config = dict(
    vocab_size=1024,
    activation='swiglu',
    norm='rmsnorm',
    norm_place='pre',
    attn_scale=0.177,
    init_std_o=0.0,
    lr=0.0082,
    beta1=0.95,
    beta2=0.98,
    schedule='wsd',
    batch_tokens=32768,
    train_tokens=135800000,
)
Each number is 50 + 10 x the weight over its row's rms, rounded and kept within 0 to 99. Layers, rows and columns count from 0. The size before them is the row's rms in percent of the matrix's.

# layer 12 attention query, 128x128, rms 0.378, rows 0-10,32-42,64-74,96-106, columns 0-127
120:61 60 42 30 22 68 64 54 68 52 59 59 62 56 65 41 58 52 53 64 46 53 46 34 63 47 36 51 50 46 55 56 49 48 48 41 61 52 47 47 60 43 37 44 57 53 48 55 39 32 49 78 52 55 64 40 43 41 48 68 38 50 53 54 38 44 47 48 63 59 52 46 40 49 59 57 50 40 68 52 43 50 54 42 49 59 60 37 62 42 34 65 49 41 57 44 39 69 49 57 44 36 41 60 45 52 39 51 50 52 38 50 61 47 66 47 54 58 47 23 54 65 57 65 45 56 41 32
073:54 67 42 43 31 69 50 62 34 45 55 50 74 57 54 44 52 39 42 37 47 46 62 39 30 50 57 45 64 52 43 42 67 47 54 41 59 53 56 51 52 50 54 43 52 55 37 32 52 47 42 63 48 69 65 45 54 61 70 50 44 61 42 56 50 31 43 47 58 64 32 51 55 62 54 53 49 41 49 71 40 39 49 51 55 45 61 44 66 46 50 46 46 48 57 35 52 61 63 60 69 41 64 66 54 46 40 45 60 56 47 54 56 49 37 52 46 32 38 56 30 66 64 52 62 54 37 53
091:25 56 69 56 49 32 43 34 56 33 57 47 48 52 49 59 51 43 45 59 60 47 45 51 74 53 64 38 35 46 51 58 46 49 39 45 49 59 48 61 69 57 57 47 42 37 62 60 58 61 54 32 43 53 35 69 62 62 40 44 60 51 48 72 62 63 63 42 58 45 56 62 50 45 42 39 47 54 55 50 42 51 44 47 65 48 40 73 57 61 42 62 58 48 49 49 56 43 41 39 46 58 36 35 53 31 50 42 59 44 63 51 42 50 48 44 58 49 45 42 54 52 32 43 36 39 77 57
117:38 52 55 57 44 66 47 34 49 42 50 47 52 57 51 63 47 56 40 74 52 49 56 56 66 55 58 82 60 49 57 53 54 47 50 50 41 42 54 54 58 57 52 37 50 55 37 73 48 43 49 51 38 44 38 49 61 64 43 56 48 62 52 42 46 52 58 43 63 66 55 50 56 47 55 54 43 52 57 50 42 70 35 37 43 41 55 55 57 40 34 74 32 40 45 62 52 42 37 34 42 54 54 41 43 44 27 45 52 49 60 54 51 63 47 49 57 44 57 65 64 50 63 33 29 68 58 33
086:74 51 52 41 60 65 50 70 31 61 52 53 55 43 53 39 62 52 56 64 36 50 39 60 50 50 63 60 50 48 54 61 64 66 61 54 44 47 47 47 58 53 58 30 50 52 41 54 69 57 49 53 27 53 55 49 23 58 63 51 49 48 48 44 52 53 51 65 31 58 49 40 55 60 58 44 62 44 23 41 42 64 55 50 54 54 73 57 46 34 39 50 48 47 62 44 61 45 43 69 49 50 57 49 49 45 41 50 55 39 47 52 61 43 50 45 52 36 37 40 36 38 62 53 39 48 34 68
062:52 48 52 46 73 39 38 64 51 40 47 54 53 43 43 54 52 50 35 57 41 63 41 41 57 59 65 45 46 51 68 64 49 46 50 41 37 51 63 59 36 44 53 46 46 40 45 65 42 56 47 66 43 65 29 65 40 62 40 63 41 47 52 44 48 63 70 60 67 56 39 59 36 69 57 62 51 65 49 51 45 40 38 51 45 44 52 64 58 54 57 63 64 42 59 42 64 60 47 46 64 66 52 54 53 32 57 35 67 56 58 75 46 41 44 54 61 50 52 49 40 54 37 40 45 33 50 51
088:34 42 59 47 45 58 56 49 52 47 48 58 54 52 67 65 46 49 51 65 67 47 37 53 53 56 61 54 32 51 38 59 38 48 34 43 64 47 31 48 65 41 74 42 42 45 62 54 45 44 54 28 39 54 59 65 60 66 37 54 42 43 43 70 56 52 63 45 48 43 56 60 47 31 60 42 56 57 55 41 45 60 48 36 59 40 50 61 47 67 43 62 44 50 42 62 53 66 57 50 52 54 33 34 44 40 42 40 68 39 57 58 47 26 56 58 62 55 56 40 54 47 33 48 52 49 60 42
090:55 34 36 65 64 47 62 32 44 54 42 56 62 39 46 61 42 60 65 48 57 53 36 50 52 57 53 50 43 44 53 56 55 60 49 43 58 60 45 64 70 81 45 46 58 52 54 47 44 56 39 40 52 57 44 33 59 46 54 50 34 33 55 51 41 80 45 48 53 45 45 48 48 49 48 55 57 43 34 51 49 43 43 39 35 30 67 46 60 58 68 40 62 49 41 44 58 54 53 50 45 59 69 62 38 38 45 56 50 52 45 44 54 35 60 60 46 52 69 44 24 56 54 36 66 48 55 48
095:53 56 56 81 67 47 54 53 55 48 34 40 68 57 55 59 39 65 41 49 47 59 42 65 58 52 55 66 35 57 42 57 58 45 54 39 41 43 52 56 64 58 53 55 59 54 54 61 51 58 44 59 55 62 48 52 55 43 43 52 58 45 31 58 45 61 51 57 68 44 51 55 51 25 51 62 55 67 64 66 39 42 47 42 44 44 70 61 64 52 60 60 60 52 41 54 55 56 39 37 52 56 49 54 65 37 49 63 59 48 45 36 49 36 35 53 40 62 42 38 59 70 47 34 33 36 49 36
090:59 65 55 56 48 50 30 51 39 49 49 39 43 33 56 53 55 53 35 58 56 73 62 46 53 46 36 51 61 46 46 31 65 61 57 60 56 42 46 60 33 60 41 42 49 68 57 58 55 53 53 50 65 59 50 68 48 43 55 47 58 67 56 68 48 51 60 49 42 38 47 42 46 54 48 65 49 50 35 68 55 42 61 37 73 50 65 45 47 46 42 42 63 58 56 53 22 61 48 38 63 50 58 50 51 41 64 58 48 43 54 60 69 31 49 36 51 54 38 54 69 60 39 54 45 43 46 36
105:65 57 49 56 43 48 76 53 34 56 62 55 37 67 55 46 49 45 46 66 32 48 55 62 30 53 50 57 39 53 34 49 55 53 47 50 71 39 42 40 44 51 59 44 45 42 28 45 50 55 54 60 63 54 56 37 42 57 46 51 50 53 50 32 61 44 47 58 60 43 54 40 62 46 60 42 33 66 58 53 61 50 65 41 54 55 41 24 45 55 44 46 58 74 53 40 55 44 63 45 27 34 44 65 41 43 54 40 48 57 54 50 49 56 41 56 58 44 62 59 51 55 40 33 52 43 30 60
128:56 60 38 53 46 51 49 45 27 47 53 70 24 56 54 69 47 59 43 49 60 42 37 46 59 64 67 52 46 53 54 34 50 56 53 36 46 59 52 29 45 61 63 37 71 48 55 50 35 40 45 75 61 51 71 46 54 56 39 47 48 34 57 58 34 44 48 40 40 44 56 38 49 40 48 55 54 47 60 41 66 67 43 47 56 57 48 65 52 56 57 49 69 55 38 33 45 53 50 55 54 39 42 53 31 35 53 54 64 46 39 49 45 40 51 63 45 58 38 44 46 63 56 47 40 60 42 49
097:46 58 55 48 52 49 60 54 60 59 40 58 49 48 50 51 73 49 61 34 46 50 29 41 45 54 46 59 51 52 44 47 37 42 56 47 44 54 56 58 53 49 53 51 59 46 58 69 59 43 49 45 56 51 67 48 31 43 39 41 46 63 41 31 31 52 52 48 67 55 52 50 60 68 34 40 51 51 52 60 33 46 35 34 50 46 33 44 43 43 35 52 45 47 38 51 24 30 48 41 44 37 45 42 47 41 64 34 40 45 60 50 48 26 64 38 45 51 33 29 44 59 49 58 39 47 66 38
077:36 62 71 52 41 43 47 30 41 45 53 50 53 48 27 63 49 39 56 51 38 43 52 48 58 35 68 31 43 51 64 48 68 53 42 47 48 44 53 62 47 51 81 47 54 48 39 45 57 60 59 24 46 52 26 52 74 55 48 32 54 55 57 57 68 58 46 42 49 38 53 59 54 57 48 53 39 50 47 51 52 46 42 54 67 38 48 63 42 47 44 51 43 56 55 55 57 38 57 47 53 47 56 40 68 48 43 60 47 53 56 37 45 45 56 35 57 50 49 38 54 55 18 46 53 47 63 48
108:48 40 64 48 64 48 51 47 72 38 57 35 41 65 53 40 47 57 51 28 30 64 56 48 45 46 59 55 30 79 40 44 54 42 43 42 44 42 47 63 33 34 70 66 69 54 47 40 51 52 55 46 53 54 37 39 63 58 60 47 67 40 46 53 62 65 49 55 69 48 50 57 46 55 37 49 54 50 69 58 46 44 35 68 55 65 45 40 60 61 54 36 38 63 43 53 45 41 55 55 35 69 51 33 58 46 55 50 43 47 52 48 56 56 63 52 60 54 50 51 50 49 45 53 57 56 40 52
111:61 51 43 53 43 39 38 48 65 41 54 37 45 66 69 53 44 54 56 59 43 45 37 54 54 50 33 55 55 41 56 68 43 43 58 61 37 39 34 40 48 38 41 56 48 40 49 75 46 56 36 66 39 58 58 66 45 54 42 42 48 58 45 60 53 41 60 50 54 52 56 39 37 55 47 47 61 49 46 46 54 56 51 40 26 52 54 35 65 52 49 38 58 70 53 56 41 65 55 62 47 32 29 48 47 58 56 29 66 52 37 58 49 37 65 54 45 57 51 54 71 41 62 53 64 43 45 30
077:48 34 39 55 38 47 42 40 63 43 51 44 54 41 41 46 43 48 54 62 56 36 40 43 57 64 58 50 54 30 65 50 41 65 52 40 32 47 30 60 46 40 38 67 41 35 67 62 39 70 38 42 45 55 44 45 42 44 29 52 46 42 33 43 46 54 41 45 62 49 43 38 47 43 56 60 53 60 59 47 44 61 46 33 64 43 45 28 53 34 43 45 49 58 30 44 49 67 44 55 27 40 55 58 54 53 65 42 59 48 57 32 40 57 46 41 50 54 40 56 43 54 44 68 39 47 54 46
089:46 46 73 37 65 38 46 45 41 54 43 68 44 53 48 55 50 36 59 65 53 49 52 44 54 35 71 53 45 45 59 42 52 50 46 55 52 50 60 38 55 52 66 47 46 52 36 48 47 35 52 37 44 52 46 48 67 42 41 53 59 47 65 65 71 62 58 52 50 31 57 49 49 55 54 50 42 45 46 57 50 57 50 44 59 44 50 74 56 45 37 41 37 51 65 58 55 50 54 59 41 52 55 33 52 29 31 66 33 64 72 64 55 56 59 40 53 40 45 60 53 40 31 37 40 44 33 65
103:63 53 46 45 46 67 69 68 45 62 59 53 34 50 45 56 45 61 61 40 63 44 33 34 48 49 45 55 59 27 45 56 54 57 56 36 42 52 61 48 61 45 45 37 54 23 45 48 47 56 46 56 40 47 55 54 39 65 23 37 57 51 47 40 42 59 51 48 42 51 41 55 48 46 41 46 44 46 34 38 31 41 57 56 31 49 44 50 40 48 73 41 40 45 43 45 44 56 47 63 49 59 65 62 39 61 58 52 58 42 57 64 36 68 40 42 64 46 50 29 46 48 53 57 41 42 38 55
085:56 45 45 44 52 56 55 43 56 49 43 60 52 51 72 29 52 51 56 29 38 43 50 62 48 56 58 51 47 45 46 52 61 58 50 69 64 66 41 42 42 61 47 41 53 42 49 69 36 39 43 53 58 38 59 50 46 46 67 56 39 46 61 66 44 42 56 50 54 62 55 61 47 57 62 30 42 57 52 42 53 54 70 45 50 54 39 39 49 55 45 46 47 75 40 60 48 35 56 42 47 50 43 56 58 27 53 69 51 66 31 42 34 35 50 46 47 67 45 48 62 30 28 45 44 39 40 50
087:46 32 44 55 48 42 51 42 34 84 44 52 53 60 51 48 68 64 52 57 55 58 52 55 52 43 48 56 55 47 47 45 62 59 42 42 44 62 47 54 51 46 40 69 79 59 60 50 62 47 44 51 38 48 53 48 43 41 31 57 39 53 69 48 28 49 63 57 42 56 51 49 46 44 44 62 61 44 50 64 47 35 39 52 48 55 46 44 68 54 59 34 56 35 67 35 60 45 47 52 56 53 28 52 62 53 50 51 43 66 47 58 33 32 57 56 44 59 37 35 33 43 61 54 52 52 39 39
103:69 51 68 45 53 57 59 46 45 53 50 49 56 56 41 57 21 48 53 52 39 49 66 71 66 48 55 39 31 57 39 60 49 54 40 45 50 36 54 48 46 36 44 50 41 39 43 50 38 66 46 59 43 56 42 45 37 63 49 33 55 52 48 20 48 58 66 55 34 54 40 52 36 28 71 52 30 61 53 58 59 37 45 55 52 44 31 42 53 45 49 41 42 39 47 30 57 44 51 41 52 44 59 50 61 42 43 41 42 51 50 45 51 48 45 43 55 49 45 52 52 52 36 58 49 22 50 48
144:63 49 52 47 48 53 53 70 36 51 56 53 57 38 61 46 47 70 62 47 51 58 44 55 50 69 46 79 41 38 53 50 47 51 54 59 31 39 50 41 85 36 57 43 51 50 43 41 42 46 44 56 50 44 55 34 52 53 50 54 35 63 71 42 36 62 53 44 45 32 46 47 35 47 58 48 50 48 52 43 45 39 50 36 48 52 55 54 50 56 56 51 57 45 48 36 51 53 36 48 68 42 49 50 62 77 45 39 58 50 68 50 62 49 50 58 67 59 46 39 53 37 60 43 65 38 36 35
115:41 65 54 60 47 62 54 49 44 59 37 68 51 35 64 27 43 54 71 64 54 43 40 40 55 51 68 53 40 31 51 55 40 40 56 56 34 40 53 43 63 59 53 30 46 36 46 41 39 24 57 37 47 64 67 46 44 66 52 49 42 49 46 43 47 43 73 42 48 58 57 60 43 47 40 59 58 65 46 43 47 40 53 40 46 64 56 58 54 50 46 56 49 55 62 49 46 56 46 53 58 55 45 58 48 57 39 43 41 62 57 58 30 33 37 62 57 40 41 35 52 42 35 37 64 52 48 46
089:40 63 54 53 53 39 33 32 59 38 51 55 46 64 45 53 44 44 46 48 38 46 53 34 64 36 68 32 47 62 60 53 58 58 47 38 55 73 54 70 43 50 61 61 49 42 35 57 53 64 46 52 42 52 33 65 66 55 39 46 55 51 41 51 47 64 60 49 54 42 65 57 56 52 44 40 42 43 37 40 51 47 48 60 61 47 47 69 66 49 52 55 51 42 40 50 63 47 60 44 57 57 56 36 46 45 52 47 64 33 48 38 59 31 43 46 62 48 36 43 55 73 44 38 52 38 79 42
141:51 39 65 47 54 37 44 42 60 45 48 31 55 49 39 49 44 41 51 44 44 56 59 36 41 50 49 48 60 60 55 39 60 43 41 54 64 51 50 68 33 54 47 58 52 46 51 55 54 61 58 28 42 66 24 48 41 46 39 39 60 37 60 42 69 60 65 60 43 44 48 46 71 49 55 50 45 51 47 66 47 38 61 59 49 45 38 33 48 52 64 53 37 43 40 45 54 46 38 40 41 59 53 57 53 38 55 70 40 56 35 47 65 69 55 36 45 47 59 76 50 57 41 68 45 38 55 62
092:54 67 38 57 55 53 45 34 25 48 57 47 46 60 57 44 59 35 61 54 51 45 73 40 53 29 42 54 25 65 51 40 60 45 46 50 48 51 36 50 46 42 49 45 57 52 77 48 74 43 47 52 62 37 37 29 43 43 48 43 64 53 50 34 46 48 52 54 29 33 42 42 61 43 57 47 52 50 59 63 45 61 49 53 39 68 72 52 51 59 59 41 61 52 62 55 60 58 52 35 38 60 37 56 55 58 48 49 50 44 53 49 49 52 55 50 46 41 66 64 41 50 39 48 47 49 46 69
097:40 57 26 48 45 45 40 43 65 32 53 40 55 65 43 62 51 31 37 55 46 44 53 40 47 45 55 57 59 65 51 56 46 54 56 43 56 62 45 65 50 30 45 63 49 45 58 71 40 61 40 56 49 69 12 59 48 51 50 41 59 41 52 51 61 52 50 56 40 57 50 46 66 58 57 45 59 43 53 52 52 44 52 59 58 29 32 61 62 56 50 37 61 49 51 45 61 36 65 45 48 44 47 50 52 42 61 34 60 30 49 44 59 41 38 46 37 45 58 47 52 62 57 61 43 38 64 38
090:42 42 56 38 47 50 49 38 59 53 58 58 66 57 37 56 53 57 36 47 58 59 56 42 64 35 75 31 42 44 72 44 52 39 65 58 67 72 51 49 43 52 67 59 42 57 37 56 68 55 49 45 38 43 42 65 57 48 36 44 50 67 43 32 46 49 66 46 38 57 61 61 48 62 50 49 38 47 41 31 42 57 51 55 41 45 47 51 67 58 34 53 30 53 58 42 60 60 45 44 38 50 55 43 53 26 60 40 64 52 46 42 39 47 39 55 56 47 56 61 60 58 40 55 46 50 60 55
095:52 69 37 56 46 68 76 54 55 65 52 58 52 60 37 52 50 51 38 15 46 48 43 50 52 59 53 51 45 38 48 61 57 39 50 38 53 43 50 38 46 61 51 60 53 53 58 62 54 32 60 60 36 45 68 49 53 56 47 60 55 62 39 49 58 51 49 48 66 51 48 54 51 47 63 57 22 61 38 31 41 55 42 52 45 51 41 42 43 24 34 59 51 53 31 57 44 62 41 44 48 39 36 59 38 37 59 50 56 33 55 43 38 36 55 51 51 44 50 35 57 50 58 53 49 45 43 39
073:39 55 44 69 50 50 59 75 45 47 65 42 49 40 65 74 58 53 61 55 34 51 38 63 51 49 45 62 35 46 54 54 62 43 32 30 45 50 53 55 57 48 32 46 67 51 48 38 48 63 56 63 40 59 49 37 40 37 61 43 48 29 60 45 55 70 54 64 69 48 43 64 51 54 36 54 65 54 48 49 48 55 58 40 54 37 63 56 60 39 52 44 62 54 59 54 36 43 57 60 50 42 61 63 51 48 39 45 66 52 47 53 45 72 57 46 44 58 59 33 58 67 45 47 48 52 60 56
093:40 72 49 47 56 55 64 46 54 59 62 37 45 60 57 39 55 39 57 66 49 43 39 46 53 47 36 36 50 60 45 66 36 68 55 62 45 34 42 51 54 55 42 55 52 46 44 56 35 45 47 52 65 40 61 47 73 35 48 46 66 54 64 44 55 52 37 58 45 49 47 27 46 53 47 56 63 30 68 50 43 49 43 67 59 44 51 61 49 43 54 42 67 48 51 67 48 33 40 59 48 47 56 48 38 65 50 62 38 43 34 50 58 57 35 29 44 46 53 38 39 34 37 53 44 68 47 43
105:53 55 56 56 34 56 65 24 51 59 52 53 45 46 48 37 38 49 53 55 51 56 44 58 41 40 59 70 40 36 35 46 49 56 57 53 70 53 68 65 54 52 55 67 55 49 66 51 47 60 62 64 51 38 38 47 34 40 62 53 54 54 51 61 51 53 30 32 54 42 54 40 69 35 51 55 48 41 57 69 61 58 41 42 52 35 41 46 52 64 51 48 43 69 39 43 47 37 61 52 53 45 47 33 48 40 31 55 61 57 51 37 58 59 43 50 50 54 66 63 67 58 44 40 60 49 37 66
131:50 46 53 61 53 53 51 61 36 58 55 75 43 41 67 50 52 46 41 54 46 36 40 33 36 48 35 61 41 49 62 77 52 45 63 54 53 43 49 38 60 60 37 44 69 49 46 27 44 54 41 54 38 55 69 45 42 47 57 50 26 53 65 55 50 46 59 39 56 65 41 57 40 61 56 53 44 57 51 34 37 44 47 50 59 30 40 59 52 27 41 51 57 38 42 52 50 47 47 65 40 37 44 52 38 51 50 40 48 50 45 57 59 46 61 64 59 69 56 51 63 49 59 38 36 59 40 55
068:57 62 56 37 56 46 57 11 44 36 55 55 32 57 47 54 54 36 59 47 56 40 54 48 37 46 45 61 46 44 44 55 51 54 55 66 62 36 40 58 46 45 49 53 55 60 54 50 61 49 51 35 44 36 50 53 47 58 52 49 43 62 51 28 59 49 37 44 30 61 45 50 55 31 53 32 49 53 44 47 44 76 51 63 50 35 53 59 60 47 57 38 36 52 42 51 54 38 50 59 46 42 37 41 62 44 59 45 70 49 30 36 46 43 41 60 35 47 53 41 47 48 42 58 56 63 73 38
090:37 61 67 48 45 27 43 35 60 30 50 52 60 56 54 60 53 32 54 59 53 40 52 43 65 34 67 44 67 42 59 43 55 52 53 57 52 46 39 62 48 48 64 43 45 38 48 63 51 59 57 29 54 52 36 72 50 48 40 52 62 62 41 58 53 66 63 46 48 43 61 61 62 39 50 51 57 51 59 58 41 60 67 50 71 54 48 58 58 55 50 53 54 48 62 54 60 42 65 44 57 52 41 25 58 40 53 40 54 38 59 45 56 56 42 42 61 42 47 34 53 66 38 47 37 36 70 55
117:53 40 63 60 65 53 48 33 61 32 47 43 46 44 47 54 46 45 56 50 60 57 68 51 40 38 58 38 52 38 68 68 55 58 50 42 54 20 63 51 44 42 60 45 50 61 40 60 48 47 39 35 51 43 39 59 58 49 45 43 70 36 46 45 63 59 37 66 49 42 61 66 57 54 56 52 49 54 47 70 48 46 70 49 49 51 33 38 58 50 61 59 59 39 66 60 28 42 47 34 52 60 54 44 45 34 56 54 46 54 50 47 63 49 40 51 32 70 69 38 46 55 56 59 48 46 52 53
085:47 47 43 38 56 59 50 50 61 38 49 45 61 46 50 55 39 55 63 30 39 44 55 55 42 52 57 60 29 38 45 46 43 56 64 52 57 54 67 49 57 52 40 39 47 61 47 47 55 56 32 54 41 55 65 58 39 52 46 51 62 63 52 56 71 50 42 62 71 59 58 52 52 52 50 46 52 44 27 46 51 71 40 48 20 51 62 43 55 62 44 59 64 73 54 51 63 59 60 51 46 37 62 47 37 55 53 33 50 43 46 30 54 40 58 62 40 40 49 42 33 39 40 37 39 49 33 37
048:47 45 59 51 58 39 60 57 49 58 59 39 47 46 55 68 38 65 48 54 30 46 58 33 43 47 32 52 47 64 56 56 66 54 53 51 41 43 51 52 48 47 35 46 49 50 40 62 59 27 51 64 57 53 42 54 59 48 53 58 65 25 43 58 62 51 39 63 66 60 41 48 30 53 47 67 43 52 53 42 64 55 49 46 62 34 69 38 62 41 48 53 43 57 60 68 35 63 42 54 48 55 51 49 63 26 35 63 48 53 45 51 54 62 58 44 39 56 33 51 42 53 56 44 53 51 31 31
103:45 47 57 40 51 40 55 48 55 49 49 49 72 45 62 58 53 62 56 72 52 58 60 54 70 52 64 51 63 50 42 48 34 39 46 70 51 63 39 48 49 64 58 31 50 66 53 41 49 55 74 49 58 46 35 56 60 37 36 47 64 51 45 50 45 69 46 39 49 42 47 42 60 39 49 55 78 56 67 55 59 54 67 60 62 62 49 48 45 72 50 49 48 46 57 57 50 46 50 54 60 59 41 27 67 51 55 41 40 55 57 58 50 74 55 37 48 56 66 59 52 39 40 53 41 52 43 53
107:46 60 53 46 57 66 51 48 52 56 48 48 34 57 46 66 63 61 43 43 42 58 17 30 58 61 43 34 35 51 33 78 55 50 49 40 64 51 45 62 63 51 61 53 47 46 37 73 57 69 35 37 43 52 55 57 56 52 39 31 44 52 36 54 45 54 49 65 60 57 37 49 45 51 57 38 47 44 47 50 38 53 43 59 56 50 58 59 61 48 65 34 60 40 39 54 52 38 35 58 50 63 61 58 52 55 53 48 74 49 50 50 37 44 54 46 54 50 61 62 41 56 56 42 66 40 50 55
089:65 62 67 50 65 53 57 47 42 48 61 41 53 51 63 49 65 63 56 58 62 55 49 58 69 72 53 58 51 35 42 54 48 40 40 52 38 57 37 49 60 57 53 44 56 57 48 49 47 53 52 50 51 54 31 55 52 75 59 36 43 49 42 51 32 58 43 55 64 81 40 49 50 50 56 43 56 51 50 45 48 57 53 32 48 59 66 43 52 55 51 58 64 42 42 50 46 59 48 55 50 60 47 57 34 48 43 63 61 57 76 83 65 42 65 59 45 58 57 34 47 54 56 39 44 58 58 61
091:63 58 47 50 57 60 37 43 60 37 69 55 50 58 39 32 56 52 51 37 50 65 64 52 49 56 63 53 65 43 59 59 49 49 66 46 63 55 51 51 49 38 58 45 52 47 51 34 53 51 40 53 56 58 53 49 26 53 34 57 43 63 36 56 56 47 54 51 24 41 64 63 55 29 56 53 41 57 42 57 43 53 30 43 40 54 61 57 40 49 47 53 49 30 55 38 62 36 52 36 62 49 51 31 50 62 48 46 65 44 64 62 75 32 47 51 26 50 55 42 41 56 47 51 43 46 49 39
102:49 40 58 41 59 37 49 35 60 51 55 49 35 61 43 45 53 38 61 41 36 57 42 53 45 56 66 59 53 57 37 54 48 70 40 48 66 35 64 44 65 40 62 47 43 53 65 51 62 68 66 49 58 37 41 40 53 50 34 61 41 52 56 36 42 60 44 52 44 54 50 45 40 59 48 43 65 60 33 57 44 53 64 61 45 52 51 37 32 76 31 35 52 54 59 58 47 53 49 54 46 60 57 47 61 77 49 58 58 30 58 42 50 55 32 49 35 50 58 61 43 57 38 55 49 50 43 63
# layer 12 attention key, 32x128, rms 0.371, rows 0-10, columns 0-127
088:68 55 42 65 47 45 42 57 58 44 60 46 52 44 51 37 55 40 51 68 42 36 63 65 61 47 55 54 55 53 42 48 36 42 27 44 59 48 58 78 35 67 65 42 54 53 50 56 52 65 41 29 44 51 48 53 37 66 64 47 59 46 60 55 53 49 42 43 63 54 54 45 66 68 43 51 64 65 49 57 37 45 58 45 52 60 34 60 49 58 46 62 35 46 41 59 65 50 61 54 57 67 59 38 58 32 43 60 48 41 39 50 42 34 44 66 57 46 48 66 47 58 35 46 58 55 47 62
084:43 51 53 60 57 56 59 48 33 52 35 54 50 54 49 66 51 61 59 36 52 65 45 52 50 47 46 42 59 42 41 45 31 47 50 58 47 40 42 57 45 34 45 61 65 79 37 64 52 63 46 55 51 46 43 48 53 45 43 65 47 56 53 45 70 57 47 46 56 50 44 39 48 44 54 77 36 49 46 62 50 57 53 61 67 47 53 44 48 46 63 67 43 44 47 72 47 41 43 54 53 42 23 42 61 61 55 62 57 37 39 54 54 51 49 48 52 57 61 34 34 14 62 53 53 53 44 38
094:43 62 62 59 44 42 48 36 42 42 64 42 46 50 26 68 46 50 48 51 40 45 61 56 67 55 50 37 40 36 62 60 58 47 48 48 33 33 61 73 34 39 52 50 64 45 60 51 43 53 51 30 49 48 33 39 63 40 52 53 53 47 45 56 41 54 43 51 60 33 47 38 48 49 59 47 43 61 43 62 54 33 47 23 65 35 43 49 59 43 50 43 49 51 52 52 41 49 56 45 36 49 41 43 70 41 57 37 63 51 45 54 51 33 47 41 45 44 49 21 58 64 42 52 44 38 45 58
113:59 35 43 39 55 52 50 46 62 45 54 38 65 40 41 60 46 34 48 42 34 58 48 59 65 47 43 34 49 48 54 66 56 66 52 59 39 56 43 54 58 51 64 57 52 46 47 67 59 51 62 52 51 41 44 54 56 53 45 63 57 38 23 40 50 61 52 60 57 33 26 64 51 72 50 52 63 68 47 50 45 34 51 63 65 51 53 62 41 51 56 42 52 50 64 40 70 62 40 58 54 60 52 22 58 41 41 53 60 58 62 60 49 60 54 71 59 60 49 61 55 47 42 54 40 54 50 40
116:40 52 43 54 66 39 52 51 59 37 52 54 59 65 42 40 41 39 62 67 55 60 36 34 43 54 42 58 51 18 49 50 49 58 71 42 34 57 38 42 73 58 33 57 38 33 54 48 55 60 40 57 64 70 61 37 55 50 52 57 50 44 48 54 51 51 57 53 56 62 58 59 25 53 47 40 36 43 46 46 64 67 39 51 44 45 44 57 52 48 68 33 45 55 53 43 59 43 53 37 53 48 48 70 42 49 49 43 58 69 59 48 48 55 35 39 46 56 57 58 50 36 40 45 55 44 38 54
094:28 75 47 67 47 51 40 54 54 48 49 54 57 56 37 59 53 43 52 53 48 58 34 45 74 61 66 44 43 42 65 41 48 43 56 48 30 45 44 51 42 42 52 63 46 42 75 50 55 60 40 50 54 45 45 40 60 40 43 63 29 54 37 56 47 51 54 54 51 53 48 33 39 62 45 52 43 51 54 47 40 51 46 25 36 42 35 38 58 28 49 54 63 44 46 55 55 49 57 38 33 47 67 52 53 55 62 53 42 37 63 66 32 39 54 36 51 61 55 32 47 63 42 52 59 44 55 52
107:59 43 42 51 56 50 43 66 49 54 26 66 47 48 76 36 59 41 49 64 61 58 32 35 33 41 47 67 62 53 40 39 36 52 56 57 52 63 37 32 59 55 36 50 37 54 40 49 53 40 50 65 48 49 60 53 41 53 36 54 52 56 57 40 56 44 46 46 38 72 59 68 42 41 42 52 54 28 55 36 47 65 47 68 42 54 47 46 47 48 44 58 58 51 43 48 43 47 45 56 48 43 44 64 31 63 44 42 40 42 45 53 52 67 58 52 45 48 61 68 39 31 62 50 49 64 46 45
099:49 48 64 42 49 44 52 53 43 25 67 43 32 56 56 46 59 41 62 58 43 41 30 64 47 53 48 46 39 43 40 42 48 44 64 53 32 53 53 49 51 35 62 47 53 48 57 54 69 62 25 58 64 52 41 59 26 47 56 40 29 41 60 53 48 57 64 53 60 58 45 57 25 44 43 46 49 45 36 61 59 40 38 46 36 45 46 57 27 50 62 49 40 45 57 63 64 37 37 58 54 41 52 44 71 57 50 41 54 45 45 48 49 54 43 58 56 36 53 49 40 50 64 48 57 34 58 56
095:41 49 57 32 59 41 47 29 51 49 46 66 55 40 46 68 63 44 42 33 54 43 39 52 40 42 51 31 34 46 57 47 48 38 60 49 50 44 52 31 58 59 49 63 54 41 53 64 50 33 46 67 54 57 48 62 51 29 50 40 55 67 57 61 65 56 35 38 73 67 51 47 49 44 56 52 63 50 58 47 52 65 46 60 67 42 60 45 58 50 62 52 54 57 49 54 44 46 63 60 26 49 58 36 54 42 57 64 60 57 43 53 58 60 57 54 53 62 44 38 36 45 72 34 48 55 59 59
098:50 52 41 52 45 37 44 41 45 75 37 54 64 54 51 46 54 34 40 58 53 49 41 45 46 45 32 42 61 65 49 39 34 71 72 65 30 55 61 48 38 58 44 69 42 66 58 66 50 41 35 51 47 55 51 65 54 31 49 56 53 54 48 64 62 29 52 47 45 45 72 50 37 50 48 56 63 38 31 54 53 49 47 51 51 52 46 44 40 33 46 37 47 66 57 49 50 58 50 52 53 50 45 51 39 58 45 44 61 38 40 62 74 64 45 55 50 37 52 42 58 48 65 54 49 64 50 48
089:53 54 59 41 42 42 51 60 41 47 62 37 63 59 47 49 64 43 55 37 50 52 59 72 49 55 24 38 37 63 66 61 42 44 56 40 62 41 57 51 38 40 53 44 40 55 57 41 40 41 54 49 32 45 49 50 41 60 63 63 43 47 54 49 45 50 54 47 38 62 42 36 48 31 53 59 36 50 59 47 71 49 29 68 60 39 35 45 42 71 36 64 63 59 56 49 58 53 50 52 62 38 39 59 71 52 49 33 34 49 41 48 47 51 55 45 47 40 65 47 51 42 38 56 62 34 43 57